Each number is 500 + 25 x the weight over its row's rms, rounded and kept within 0 to 999. Layers, rows and columns count from 0. Numbers have three digits each. The size before them is the row's rms in percent of the matrix's.

# layer 7 MLP up, 1792x448, rms 0.115, rows 1120-1226, columns 128-191
105:465522479519502489460540497522429499484492519498514493514481410489507485530499498512498496492489492500480525536498531486515513511505549502500479480500546421484505493534488541532476497500472502
097:497497500457542545516491520481478521473489501488494526505504499544576496481492473504494471523493494551501519534519528469497488494501461496510451520517477484483521488513518514485463492517502484
099:482455476458493482522509504529535505498573520490499503536486494479505535509481504468502498504522461455474520502531493493472480522509554448521485478509487481511532492521539520505450475515520519
096:518519511482540543498535490554470520500505492524516458504469497482495500536504514548476523511462503536511514502516453522492535467491497576518480505492499541521496483520529510496521482510482475
105:465473529486469450467502501480461442489472541484530515482497531491511476511534484507499501516511489471494489470523475491491503518487527524499503456473467477487522471497522504451514483495522473
104:501511509476490481464495474523475533446515476465493499529502520490508487534475535526476491503507441477530528510486502521507530524492500502459461501495430470505443495494496510539486520507486522
096:547536496504528546530500485514472479491530494544502503511531472505498490500485463482460462481500509486437496510559513503486480467490543499493500502498518457508500465502467532470577471448490545
102:508497540522528490501488485496533504478498479494512474565508457523504462500471510494506493517503518495463457505541527466545496488483456499462509504502512525471479465495505509528544549528486538
100:487473502515543516470460504539510507517488484528519511512510559532523525508485508523505524515548498486555491488536477515471524462478547489512504499539510502477488499495435500496513511501501521
102:483579485559471510482526470507502459523497527496502486460524508507476526489521492522535495508499470527510490520496514549510524523540490509534453486470485526526491506507487489505475506478498491
097:516483493490507505514561536467517491458513480482470498539482486506494489490503503499448502512497498510481547481450443532537464518489519486482464532505533460487501485452461530459506511550481552
103:495535522506490503519504535493455472529510503477476494491487443500499498471456528479485492517522455532485522500514492502454503529479472450529512466477459465529483473545535510525510490436476491
102:506521500498474449552491504527543481533537528430492462504499533547496468511499498502462485495517520515521512513538477499479485507522500498465481464522501483464530500512498515548475507520533506
099:482541507491480491488509504517527549518500513505502504530490519510493486509538513520515500491513514523468487513512523512544519511450518460522509483501511509485539525492508509479511475548494446
098:472508534425488510469490516486540509512501480501515546482488512466479472490493486485512485504523456541476507499552507541487497505478507490498465552516529475483491495491507454515507542496532446
093:511532458489485479541528540485493483477486489506518508509484485515454498506518520489495532499484505498522467474511485460509526495506497477485495510506494498485517507511513516504460477510509525
092:501463497472470504499530515524504509496523539483539480480469489467491518534521513507482474497512500458541494499492538457522465520469481516446503504469484536486488499524555498555487498498490445
099:528516495471512494509474473506534503514502477488536543535520467479501480496500535512558520535509482502491542458469511486527492517449529465468541539501445472493462488490504522545489513511485519
096:513530515501464499499522497501502504534512535478524519511509527474515502521533518482506524486522495571526511461535501465541477498541481500528528485489477559504589509473514524478522512516527507
097:465471490492522467463474488470591466479527483489514513500432515502518498494513518530493496512486514460511513498481467483520493513520516527428501507461491519467552500529515511504501494489530528
102:487485537481521569487473515519455521494497493544444474470529468521447441504486474423497524524508489520524486537453545458487524509513490478514466505507527491475531501487479482500508524463507481
102:508511482476468461467486528486491510511507519553493484535492460489490505544456493507525537516516504505520496475507537450545454453546494510502477517542515478491544488507507476527531497465514521
095:524512486499472520508454472483495504498522507468502525479520476542488476548546506519502458498513470541534513469521515505524457461501491521526454470496489492513485510485579515520548496482541508
096:535490509478508503441486505514474465501491488505520521482509535483494472497493527494502438506531537457471517493495514488521483511518521519511507455472495487517532490511497475510472478520529433
096:497457495510466539453466501525534484521487461479514466513484537483520518459505502518487468498509530551509499514503488466515527493486536503536477482488504504493476542479513488511510534468479499
100:543491519543548478519527552500531472494574466511503513478494485475504519507528549500500563472453489477553541528501516490489496499485497495499500528534476519509521478503510518482527482498518481
100:541470525559443523484509508541450469503534444469485473518511482542505520494497477465577528527524515494523501485478540462519479527509531528522505514504506487454525510541475513529521523535452474
109:473507483504531479471526526540504506431463506447522468508487492495437503469534538497477489506524489438504481504515509526488471494484474494487483505458512511546484497504526519478498503465500500
102:526475528515476472508502460537498530532510456503537500529469517530478482479504546471456526476528480471505534496541507443520546529489506453498537517513549504497536499445475510508523497500471488
095:459489504470498474530502547505496503529516495512507466520533544545555497522515476503518531484512511519481509473549512513535506500529532490516531510499464499487486491533532476531524476511501519
099:497477507505499443526506482501545520543498517547471485484489508503477511514520486513464498531496514484544462479503511496515490466509495488487510540544538521487470549482513470507430529496512463
089:482542466515532527474501490506502480495423476480520492543506510522510493498510534545470489519534507474489510503540546503530503454469498514476473563539546505544482505505496437458512498549453480
108:528487484505504462515465544512527502447465479545487476438480496519507430552479514494511513462501519522473520483510452486501482487537502501500506512501483500508562475505525508489469520500517494
102:557516464516470508504521501523508495500508522455525489467475544495448502541486507517512493474485533479492456477518456516526513492511498511479528494461508512471463508507529534548485481465487516
098:509513469489430503473502453563552513485510502500470496472472513526498535478511510482525523483504470445495496514529498569465514443539493528475498436487462491492522488449511537488501495536524478
099:525484492566478466446524510499539513504494464504512551505482517514498481527496499520472503489483441488568486484515474524497539487537510487551525486498507496481483481466459494470507485523503528
102:489464522552510499510516590497467466491483478453495505465471545524519499536524483458472462517488477482506493548494491482462490513519453542523476486535502518525440487533491526482507530561488502
098:455490528502505532456487488494502513475471485497465534490520498520521476510503517472491469552488463546519484480466502516427522502498534500502521514452481476496500500451487495482494510491517500
095:503524527483516530503475497518479529535502515484479485495471491512510481489500529482500528536535461542495457510480502495466521513464500477526478518533525506494518510533495493493509526474487486
098:451508526504478479454474487507527520489484447473550501478501477454519452571567489477505484535475473495495533505510528572506456517479494462485476529488511478471481478548508496493527517475497478
093:469523575502512492478495505492488505533515507516530537498508484512458551541519519494548475476483508541522520525505475508500451511488516427485526462536512485501522486449482506541489494443449500
105:489499501464470519455513523479501443517498507514481506509563487506481473463498507523514476508571472523517479523492490473507551496513500494463543546509471477466464507493509532474518500526486467
108:523472510526503535492516457513459540500474496493482525512490480504505557495498511485507507503516560480553525437512505526512524451518507506508481461461500486505495407506498452521477490500515508
095:464494489507496505507540471478536497478545495489468545485507462509448552514483528521468460476517517491521560538476463480519493487495501511499485531506494527488497470491480505514496521447521471
101:533461477474503473462488483503483509527513496522503524482490509534511511465503532520498493502537477481503475485516503512544453512509548465524486513520491491486517530533492496510499485510507476
100:508528499489519455516455554496526478533545550477546491478513476549519503557481508525497492505468503480518513503542550470457531514563497501449504530546466506462517495549480505534481504496493507
096:497498519495477521520461519509456449487495498504528491485517532521493494525524500485469502495481505517500486529546553504551509496463524532461467493463539481513519498464484506487453530504471492
099:500534507520475478496527485522517502497486479495488484548516468486488492459528535507450505489543509463514492504467482518523509529463479519535435500475422524500446472463518509510461507526475496
103:518497512469514456505472540486466498515486513479475527514487485477543511434498494461491503489543519537504530515521535461460502502451518510485509554497473497460463536481521523498555511455432524
104:462488489521528528494522490519520508551552489517539496522475530498469464441480509472505537526493475473487499460498543498537577495517517543481508545475461494458526472479527489497492475538485531
096:459477498526504503478499513511537497522473545521525470518472547539510515542460497510492537488461448519507489485517500480542543508510507528503474457491491509537488514496514474507513450493478512
096:471500474488491453500557550500494512515489474451460495498477486522486496460457493512466517485550533512509512472479525511478474514520466516465544519487490494532522501484490527544522495496498494
101:420515458470507502478512521540527462519474509502539521454478492452500545548504531541511516511550498509538530520541504512487472516532475483565493495519473486484527551505474481471503490493492511
106:504525501493497484530542513463526499485533521526518504467545449521500505522494512464525500483519507488497508504501473467458486506537524505491538469534482479516521490514494465501483529512544535
101:523537469512474515503535485524460499506498465504453478516473476513490461537498460486487507526530447495486519499505543491507476514477480496532507479562517524495484520512511499531449506472481480
103:481544492522486500491510508499531475523472481521463504490489480495504488477513510524495502523485498503525507502495489479513492495544519508467497435548529526500476545548497554526496510506487532
103:463475547501517478485506502530515462527470503522440496515517491465537536492494505490496484530521470499501520450524482506482514499481568478494490482544470477513481500523516509512454478476482492
094:488477504541492501525514535485466460477527502485510539459493474543460515510481515508462503523478524513496511450543523549498478508546509549491568525535531538490482516549529538514522534503544487
102:525509547535498503481490500523518497539504503478517465464471478506515496479472487528513451538485548523532493467507495537512498486510533492494498473485512483500512504509504518501489462490503460
096:477480531520508441511477504519492497502533477536469508495502457502481473456503489486453463475534513511489513465482466469517490452443452527525507497536502441507511512513484485494511500484457521
098:522509528514480486470468484521497460561468503494490481487507532489494498466485528511511544465505489490446530482475472491499476524520480525466453523500478525502489460492507446542476476480487492
101:479491495498519465490558548502571540490456474509480529464499501511486492464546538468509514508439488528491478502530477483514492486480523501522480525500508517506456467551511475443461489520476458
096:456461516509523526455462490504498499497526513478480531549524493499470478485516498511453497546537468541509504482454505494512437464465478528500486501533472466471521541471489497537472455464520485
100:486516525474436503547512512464506488509468497519470499455472516483483498493481484502519479522495473428478515504507494484525512455481506491495505482492496481510508464513517473493495506510492453
089:496528520479508508525522526503492516484519479485514527479477515469536543438491516465497531494510492482497531477504519468502494523554530514491535509548492515507526436451530555454496492509490541
099:496499516454517521457554527567564522483480477464494500483529514546514536458479511550471486501513483526488490480502534517507486493493521516506511488459533522513544488504494512468528471461499493
099:457469516505472465502511527537490484515482467496523554462493474510546510457486521494498513476524495479510485498551481482474512496480483494530536551504525499493475441452489507504510480496499474
097:450468561508528514500516492515473527486544511487522494512491476480493494557517530493479495491506496490500492469516500476485502514486521517496471513522529503441468502523414547509477511503503494
096:530547442477476512548491486508462534539461513465507488514507471481459482517487488539501449505513516480470512482497556463519464492481495540515501496542475464479493500501526508522486509528471512
103:498505490476509496517480441497520487533511461521483500494460528455508503539513522523534473520518559490511457480503503529522555459537520468469467496522515507479518487491494501428471507518496502
101:475520519497513499524512488516545507526498524500504474485473516477527522506530512484503445463495532495502532457496487475520520509537499523500508490509538525472479514431512505511475484471480493
096:504526479512510509517514504510497501514530511506497491510518478528526449482473509456478513465479460501444511511501457519535555483484501514519485495534543500518454530564521546526485492510544504
098:514470502516436519481466515519490505518503478488522526485481458511522521524489492514499496485499480503546440488505552504534459516472464509549457467510501481492520544508476484496528493455522491
101:502514476500520472539466497485492558504504487491504508442503461526500445474529525524495521496518466495490511522495466479545518531486540515497495484483510504519484470532520514521494492501474447
107:507444488476443488495534517514549543537497486515487523517500478500436505499495457514485536500514515488474527497441502512512556482480509494487478496495531502513508525559550520498510501531489507
097:514459548514463466476499486537522485467478497571499487474525525496493465529464503506525464492530511536515452461511489492482483541474460493512524494496515463485490502516518565545529485480495519
117:504524535510521499541490506494478485510510485478522469541502516546498549461501482545519505474465487510450452485528502502449507524496496518517487472498501545502528541520510497536470491490517500
096:487563494523470518489519504473521483524517458498477483459515471497476496497485546501461491511484506475571532509503468520491510506496526454506482454506464451499534506445495518550459484489525537
102:511466495516515535499493477496548482514490491519521520514475493490495485499513526537535477485518514532476485496510470486527472496502521524493536496527496474451534500526466492527468518574535537
101:479466502539523553471493503512530506542491527517480506484471466471493495509498497511460520483494497499512527503531496522505483475492506513543451545529486541528487495491510488534563526485492534
098:501464509482530497495478510490482514479520455518526488484513528519522518528484481510459486486505483517497480476517488522493479493457474519524476505468474535526510484469495524551475489491499508
096:479496525479512499487448523492481520503524492514526517490495452551520528506501496489487518543504494468524480519451508512505524501470543515518512573502488529501517480467525465511492514517537515
101:533491556514525521497481500528498491462519502501553513539493506444492490514470515516490520471494502459503515458489527526466485534508505511482498489495488529530480493482508491493508470497512535
098:507506546536492493494516487485461536507480486488465517489468450505508461496511454468505521479473534484500511494487506477478485495507510465521463540552539442477513530526520458437492488524489449
095:484519452503556516504394497522511521514477528510499456507488509529499492505480507485443523524497477487533544545526548534529501529511484527487502568538471530521482499508507479506523518503476528
101:471535466459478486470497512480497533502496517501438517498469500501531511521477495492478448484501547482514490506503497525521508501498484516546494501475530522488559482478508512485449512488579531
102:479494467478545527557496494537521519489459460498508512489534474534485481485509482468474459491527521474510517469531469506478529445461437470525536489535492498490489516537502523499486465515489494
105:501527492519526480494491486566487487526474506466479467478548531492495507486515460505500537497535504510533480474535477503454502463456549457444531494518503514489512468473509500502481491520502495
103:521481495534500476507537472483499524530490479499514487541537500478488474526492487519519487547504507449472492501513520510500483481465483522475484516490542505477535473496535465513487484450488533
104:517558513506534488510500482496503524527472517488486480492530497521520498542520477519513494508473508584517500490508489510525486521513505524506478501535447515491545484488455467480490472518475507
099:497540528519508506469494460481487519526516543468545493486476499506511476491501527484532505434530507479492541451492518496526472508428516494469530488448454497489494525522467535503460554512500484
104:460511521490481524439514493472532512480522471505526502507520482484488492536465508493517529546503522557537506441514552485500486481499476521464549519497471510461541505521487492493440439516509478
100:541541523491516493487494517548504500517511519478477483521476488464469491522530525461527463485567511483470518476510548518436540478508476503525487484518479494485503500480524493493486496484547494
102:485514488506484510500496509489478520452476485473508505489532500528459449492518482502534508530522469516483486491483482510537491469517522497481485543481522485495483489530492465497532501461490494
093:502514484514475501476510495522467498498487465552497494473501523479485522450526482525544512542536544477534488528533499511492485505461481528487454524493513478482494489486510515516474508513548491
096:503515524506523474504514488498489501514473487489533533445516513555456521491504450488505501491522468506480443494551467490505524499508515489535500491478479528477521538513492482530480464504514487
103:518529524523555498536470510524486509497433470472512524469529544519479495500439502498503541500528436505545452524521435473505501556532525526514467541509485496515539530512485477515469515518442494
107:487510518504493479467503510551481512470457518508501508479508519503504501492509513518539494522493489521505465500516528515485489501494511525481506497493477535507495504484481533479519476490514471
109:512507504450491458533536484478469501480456515479504511487465516517537514533485446510466471515483506516491523525476533472486466517522534517543465490520501513504520535527529545513502471498478492
106:502460516517457480489512490508508476518515496530514514537507521490529497466537462532527490490484512465516468507504504498515507509481476487486497487558473528488545469515490495466517512488481509
100:512542502485460481534498484510498513479519506491515488490496540498450472466449501525517506490549491523494518480502514522483520480503498490504539481508546511460513490510517499518501529505517502
097:520480487530482504533542454557478524468453479472558524491490516468442505468510521496535483479501532464536524484514517513502493429505556493473483487522496514490473487498509492469521496499517501
095:477517528493489439510519554565484516512547465510468533509510559500492514478532479482462444515509485492501529546542511516506525495539505462508539479484474513493492498499491527499486447447521517
104:530475510484455514519480493446484481523495507487520489501493506464476496513503551538507490519552535509540511507540497487506444485487469510561500456500497459573490544500490531477483515468506494
094:491501536487517487504535502522472501494479508500531521489480535525473484505547491493510443484446522495481486523523487438496496451532530493516474516489484506492547469490482530453486496518524492
105:452530490500542516494474500523495494482551523527533505444499452514486467550490557483475470513472478475502515487561530478457526490472516476500500506491465489479503535460494496528505469491507518
104:551498518461525462538492502479494518441514476512522520491462517472480505507536483513486479494537494512513514476470505513500483498485527479552463482504479502497486525558524558464464512551490474
# layer 7 MLP down (transposed), 1792x448, rms 0.0787, rows 1120-1226, columns 128-191
098:527495511499533474514542507515486489500479514465548538516496508502536489436532497523471510499527524504492483481442537499482515477499524478470544488532479521497539442509495475490486491529483501
091:458517481526488523464509463539528508484507503556508481513519500485461487486528491543473499493519521486565514518525433516515491513510515512541514457555462481462456533515529529514495505498536511
093:525484526505491530507502486473462503502502480492546488497505515496511489450530525497534496499482481507470491527503512520539476494472496510511496505491497520524506516502498512518502495578522477
097:536500517498478521550467491497540516504487482458500505470538506500485493493495498471521543504517542520523481465510500515478488472530473470492472471482492496476498531497476549490485551507499481
106:540455541536535481473512463515517482501480483541498415448511519535470427479536473480546530521504519449478452481480538478499506527503469506528488523500477536471517500502521531493512528490522475
100:514500483462485518462477516503494507507503516517540504485504530495491536515516511465496460525519482527475500529514500535472530486528513522515467487524517528544535483481467497459502504522491499
098:497510485487526532490495481533532483436545514514507570509496476517531459478514508436528553518529467502523486478492536562496465537509500468513462489444522544496535495487494525517477487489502487
102:503542484508478554518497494517508522497497426501509568519494534495476452505457540508557489532511509491499495485497470541525449522496469499505516521512533467440526482504507499477477516499488553
099:490533480490529491491483484508525461490478531477500497523497486455519501506451473520473533506515480480485474477519503536520485542478475489538481495493515561480538512488513474477483491505476515
100:490553486504470504479510494489500497488542523475511535482540517521533492477515567495530487514509489542523475543546492453527473543503483528530481474530483437492485527534504497493525489494557491
094:479478492486514435486463462490523502491528499471523520483538514539490453527470478492491496533522526510525475477492482494494527477491482512528504513542520505553535543550472519493495528492476460
108:521464486450499535461545470512520499466495447524482498517551536490506537460490426510477490541532488530530538536503500514523520510483488490482497509516492493561471513489504500528487511511478488
098:549535469506517520478525482482490509520483515491496527482507520486492484480492544509469490524496482479538489539477517540471480484475524510454482526474458504491530483464537487494518498524506476
105:482546502485475537500549505505513529478493489480467508507473493498530489496475499489468483523532538561444505551488521501486504494504506524453490475564473483452518510522480489507527521522524473
103:458462519498487517475481541500499531482477562518496465507498506480551500520504453490508492510518488527518466492466458518488526496463512495524490484492475479459551509479533499534498523526478518
094:529527545474530526488462497578504461468467490484538498507515518481507533495506545508492495495442497485536556499538525542469493481508529501473498496500545509513488487477533510512491502465511517
094:475504485492438528533480501488515515564499505477527476519462451485488466474532494521479493507516509512523510521504484509515458511501531469529481488503472496504532493504486467462493554483506454
105:493462488472526507529542505486502514486499481534519528526526477521458523481534510548527459504487512528503494514489524564530509506483515518536475531520509519496526487476547531516525553552492525
099:471503477521525482552483467508479491512485523523517471494539507516498478533508513489532492564502441490529496496516485511497499508528470506500512547482559562514466532472502476519508521453513496
103:509509492464483528510470506515511543508489481490521518561516518535470470501510528547508474533502484487543510478493489489521505514507519489519464488525484453525546493545506512484516471532513494
101:501480522554517523507485512505513476523503515509484493485473542477474537540500489484502541514497505522517546528452524541511454519531522484484516486510512494497485505492509494541559462504516530
104:480476512488485504500509508549502494461479500539523494483511531518504526455504517479504505542528514526513539518476500492499482495526497498517482526513498474451432490527468446498463536525537496
100:490480527494473506499488484490504513543498468484517456469493477470521479510508498516460517509443473475495482471479504486516458534497518515490508466532492485452493502496536526478482481482522481
099:475543513527539470515531532505449504516464489473486495543488530439458548532481476505495490502486528511516508464473529451509463480502506511472505531482479503478530484520493528505509505544460485
094:506496506446517458517505507534476481509513522548478565524521463501495485524551536514507537534526488498481517477497525481514462532511539482550518498503471511512479523528520504512507495510476471
101:468511539512518492520502453527519510485509468481519490521529498532493514516524511557507540496562546547530504513487486484475469554498475497507533486518522495501523447514525507495509491522481497
104:488535525524442515449482529550474509518499495502487503494526493463491527548502587500549549532497497473506495475520504506523469533501483462522509509496512517492454506486459496499524514512499447
106:520503481423486498540542543522512531470525446473512514509509484486477504518537454492484489484526517506507495543513512540593460490487497488497530498508513514552504514519485490541491485485520506
105:529473483509507499550514510500489481546531534460472528536463486516509503499493462493465526484489483467500496483512533436496521461504503484478506543474483503502458491506513458497503454493486504
095:519536509472519495541525511482540502499526480481526486492484496487502490515461484500493483524511540504507480473542525456491486508502533523485530501475494526519489525497525504471463497467494484
098:513500533521556477515489516532506540500522508458500500452507515503474546502503546469531495509467486464492509533468529489489518495509466538542512514503490523499530484475518478495479525525498472
085:485479475507514484510506483454557458479523507503518509474488508540512454483442522453497483501486499516494509482534506471484511483552517531537503488488518503517530552504541553474519480503518505
107:502527520511515495500500455544548539488484510514506463497498478497479452496516537525525462508492473488523508467522496533522526539503487494536519494491523501497496483487528491516513444517479482
097:483538472514468467460488515479482488507508513489525547528488470486487493500498498540525459472547473507492457502480546452504543501547514500507498531479544510514520496571444511468492498501539520
093:503455483504527507526533516482498535539524501558467466459499515508527500503469503502466528532508497505541494456521533498509496519541535480508479447481515512547493533480500549513499494485515467
097:491448503490491517547522531525534492519524526541537429535508491506508485472494485516490488490512515480511498561532528513470528522502474539548510518482570502490455505500527539552477494537526527
100:507542481513503492503527509516468494504443562511533436528504493521481494509536504466524495424473533545519487499476513461508496499514500481475501527505512500480502482545536477500445477518522550
099:492551538481477483545504499510513530517540509526501535505495501564501523497507498504487497480505491495495515537492492523476546521531496537450465524507501503499514498512524498495529448497514533
096:496503487507502526463495490505527495503515518461506518466520460525526508505519537533496542493473512482475531519517533539488478543479496519514481523457541521538479523524496527504480508495500519
096:506517448499515498503473480467503521508511498513541538476511477508512481495499499532487478548529441446512501482494531493507482492533503496489533540518517483483515502529512484526491514545487464
096:526548497491510512486497480526530498509533473503510502485486509468509506474479503490493477512505477494432549507483520482513531522492481483475477493473531498511498447506457514511528520488514496
105:514477490467505500514519527466475491532478495513489516528493514537472501498493467505532518486454494495465499477472545481511538506549516491500507499543518527517495497508479534510505513484510490
104:532514502499480475507503496535482528535490514518480517514494489492497533495490529471544539490509478510478465482518487534497519487492504522448472485511477520528519461453510544487473469504541521
098:505453489534484509482475535509494498531504497495564485538490502516497530510515491519484475518504497493527500527510548517488513536541489482506524521484486517512518480493478512508496498496542519
112:491478522489513515509511489527513518469530513497541504477514554533517520507552517517465516450516463519514520483524550519512504513530443515541505481489487504522499440535532522509472543541517475
104:512460504498468535503457548473484497456525515506504487470521487419482477532492489506510504468501490514531516531491488489465448491498489509521491473538525471502486461568501470526499504534487508
095:504442479498498506509493478540517525487510483528543495537534507575494523548498497465540546493491489485537542522536511484506511453485480549496494517516522500528482435510515528504525483524508482
100:498521494536515458529557518489508505512515553520504545529518495541488527482489519495516491516531510486494507493504486541457432464447541491509509498531513565500491496494505522520445513472535494
104:512497529520496534531484527496493489526486481482521469532516475485486471541524485472520507478473481501490482556503540536534488483521550487454549487527482475463521513496478539534494494480505523
107:482511474506489514519505517526499502502541492501505512506491528539487527532530502466512519538545536489451465471533523469512449460493450484503533481498457494491461506465507527554535509458506494
102:503502512460470518531487465530510485494491518472521474482521509519515508491486525523506425478520505542543519503505541528523470515493466509505554472518481536514496507517471488501511532501525511
101:501490526461483514467494518450475496538510490486513470520493493522549472487501542497486525482473503518575520435485512522510542535493513504492452513521474494509492522485513501503448503523507512
103:493544437485472500525507510448462521503500550476548524481504547530468512504538479464490534513495474511523504483505495522479527508477514542495538476554552483546522480509516491517522461507485480
095:507515509492531522464537491544482488504458517511502477520528498482542465533492502506485473514522450487531497481484518535517469481503471492537503503514458508527485506494512561499485498513494493
094:547475479545510509507486464512487522488522479494472478430496506473541524530546513488556487544516474484505522523485487536507489513524477539450492522458506507500521480506520489529470519483510535
107:514464539493473534519469498529506504530498490471476484493521495539513540539492474489506506502460502465495477488561517510489510518499493428460506491545512519484561449471485507492504512522510520
106:468486491490472496480516512504497470470464482516509477520494466511513528500471481552509494503489477509475498515465505501541472522513469515441512507490520513492484474541511499538543491498531451
104:501493564524522458453462522502474501501504527521536487506537478503509530521489509497480462500505548481511527513507509494498487499504504499492502519522474506507456511497549521500556502514501534
093:483512471509523492526507500503526496464504506505522524526492515525446530524504467542494498477511531501520538452461529502521481560493468510516454453463507513548482500477527501514505517488471462
107:481515524524488517505524524514512465491542496517492496511542493471486467531520520498503519503535499517442531529526501477475518535483517446509460500512501542524502487558520537536534481498523499
090:483509488490470532486557559502505538548511475526505475514521555504542489541472502477472491507538478490498546488497506508490474488479505490486509458508513510538458472472531512507469465533518457
105:534532460550502519510524510472504493463475510513479555515513513492525499540508512504490502525477473460461496523518494516529492487440513498497506495507539517496488468503501550447530483517512499
101:525487503496547481440511506510514493479483514487512517538544473514511516455505528477506478492560510521503488515488517500502445527472512540515479549516556526514523551489513482504493554526557516
096:542523513501471483492457527491498548500500533543520457513485503509496538505509538463529537539528505500519507499524502503499520499533499509534532500545484494506524524469520484516501500501496475
093:484554532513480532511520504494523501444492519514478474532530500527504535503538496533526523491494503529461511465491479530461534497465523518547499516480500522521523516541517480457483488509520479
100:458504519526492512508514536508482522491471509518492492477523516562451516490505513463458490517474456507455472469516490498495500507477492500453518495525456493475451546484484515517496459497515548
103:485524551466459480517529456499528495525455517539497495529500469482468507539508509541517442530498516495508523553496523490487522479483466513491490550488462504516482511528480485521489515495523468
099:530529519494531514532497514533487565509508485484478469502533470507459472482489542517498515452531488498492488521524523504473496495476477525527520443472500519495467514536499510536470456490498460
095:452483491542513480567511488494475511499488521509486523473520547496522487510458500463588496512502497500521495498509486513475436490513500492525517522502536482531482495493534533447523544483481520
102:456465510514519506497465457527462514512524514496501495493454508498495537452472516502493528506485537500470449507532524495516470522524531500488495486546479500536529534509546459533518492520503504
100:481514517487495477488528493506518560528511534500547516488496499464536498518502506492518510527530508493490498541455491501518529534503536519471541468539483491498499489502487503526525529552483533
101:503503509479503503509499517474538487502520482524480536495464523510547514516475532512479486492497490491493514513511521509526547477526490525498535466530511477523494519546484453485474492553520506
100:494488510492502509502509467514519486550520546528540472528490505508531497492501435497470501485531554542512517503489510515511491515514511484526493527528476489515405524487483532518499508546489501
106:467523477498519484478498512485484477456530512442481543503504474499482487529491541467485446492473535507523490518543561510494480538488550512489485501471471518482489505449491516476501509526464488
095:543514468506468484495537463491529476501537462524498523509481505478499469519526544517485478498483501488553525471525474503487504524496530479485505509539496465495511492539556494495505476495527515
096:505540486509513480511480482502461483495503533475498479484513531516489473525523509530541468512548515494494486509485531524551510508474501484532530490505545522526523510488478502497505497468550543
115:474489525501515486476526517499491488501473466503489507500515530461474525454497491491536509517489533453513474477477493512499485470508506477509539501519530498477483499509485520509471470486523518
094:526486530494538516468504495491529493535523510494479474517506510517509493487543513506507519553509507502539479524485509517520471479566520500510458490511474479519506535463480516502470521495490549
100:526508513485507507494490501509542497466514512471496460477456478495504510517558468496516559468558513527520515498476483509514499490503470476484440532468500490502395550519487532478482461516490479
098:489533499486489477500514486500518512440474433514511480506493517493494545488491479486520468514506473493504500486512484520572511477531522499496555500497463469514508509501492474518503497502474518
102:482464502471498490497522470553509526512468517475505498431529475523522483428471496485457525529525510496519535512469514514477468500513475516517489512474473496488466488519479532479495528492496481
100:475473509483516524556506480537511491503504483520474455482488486498501492525499532550493483512538511472462520484489516488460495515530524511517514533502488477547551488535504513542471540507520519
099:524507538528483501521471491520537530462481491515520490527496511506477491498501501490543521491488476491542498596507487489510482515483513523452500471501512477519482538483468509527508486488485504
099:481512451506488518491481550471482467536497500514537471489511503519505480506522530491502496531500485489533503511484515475473509551546478487581477508540503485521479501494535529481507492488514495
098:502504524535509485508501517487525510480508547527525521504496491516486513473506492468517501496487481482478505498513450461500497496519500547470520495479466518532488483533502480493544502452551529
094:514470462464559519484498490491514480485487531514517472511515498500466548508455512524492547437510473525513471536529499491514481513510502512479506503510532493499463543491499504516496501532529532
102:498492542508516503498470552525485525508524526468488511489464525510524510481495507477480500510505495466526494484489501491479500512516509497500540504485450490549504511450487539525491463477485527
088:502481499493482517480445493444528461512484521535522521542525517477514509537464529532512551518517497514432506515480479505455473461490514524497522518494494491440465481490528472506494470436508515
107:517480468431520492501518509498517487512499511534452501505472492498498488522512520501494501522520486518521514502507519515487499494513538501518466442476475532505493501528493516529494494519496506
103:495493512495538469504525465470549464515496503496469503499505494510516473520525511521457503527517504495526451504460508514493472505486499534538452517536494542514524501506432511497478503515481526
103:525459570532490492505526470502471503491506463478468493476580490516541517504517472521527497480512499498518519500491445525457518542501518516472490481475482529467480522494527469496465512531554499
105:497523500508495506472527539497481512489525485519505504474458473507499499507482459525490539570487519516499492546472549474486512470497526490478477500508520502455547544528467469544513484498503513
096:508481534490527496475438485494488505499555536542458517558523501503460521467489513512493474474502552471461491511544520515525494478521521520511510527466532451516462486506471545486514455541480524
098:546469469523523476528462459527546482515528528492532496510498499528498531498503490517532492480483500521514489555526488489513508489540538545502506513509496506491464516547496500511530525459448502
098:467462506534514464497517480523487518492468510554492523506510521532471478495509496509534514514492500496521455540462550459524459524531510512532512498507501472529481539498478528506497521502542485
098:481509532451449494487478473480488510503491508562491530530512499523489518499516489504509486518512538519496465500543554501465537521521501526521515490509521495527475509537491495512488564530511464
104:505543498498468516489492490490465466520541569539504557479481523494484499474514496495482462486498494503475489477567489499492500472544480556485505517492504471545459497506511506531541532470520519
102:479498518499487527534506543547511492516495460463545479495499484544488533533513501518527540508479465547486453484500513550484513538477471489458476487516516521532507533560502566495495479546501458
110:530475504509540500493552533549512470520484501511530470489540514488485499487502503464446459512535494502553545550473473512515506476501499504486496536526493496530471488492519502539545456528488521
100:527482478473528551477469497510517483510486482515508465510511507529481454477504483487488526499521535558506482479503492497478547510523498513482519498510529499510537485488527535514477504463513496
101:471496485521501509449553533496469523471503498513501477509508463519493482479513501517504550477519473505479470483515537502503519523477509498482510527508500493535499528482459457505496503512534510
091:486501518475500491508505487474487521473480516485484472471529483504481477508470521490514489501491477517449488532504475499524521482484533482521509539515474494553487508491506460520506495470501528
083:531493492484515503498519523465551487469487474458498504465480472494486489495526459517514533524456494506492466488450493464499506489513507529515505537522538476500535518486494513486488547487498528
105:507474477526527468500520450471495499454442515501502527522489559519450504490475476517509504531482522494544481518549535473508480478502477508460515511472493464488508494499499511523442512486483515
096:497532503500520513504481496492495523462542508515559494490551462529465481509477502513538537525452519510478539495499464465535535499488541496501494488530514549504535504524518504521496513522465513
100:497510504532494472475486480549513493479503476518510489506551476467493491524445529526513472496514518471517464483492493510484500501539536478508535473509468551514506490488496554501498539504515487
101:495461493527494529508532515491544555517495549463482504504488496519513475538478514503506532494524473480541483517502513464515493518526534545478472483465556516501506495456486477502496529548539489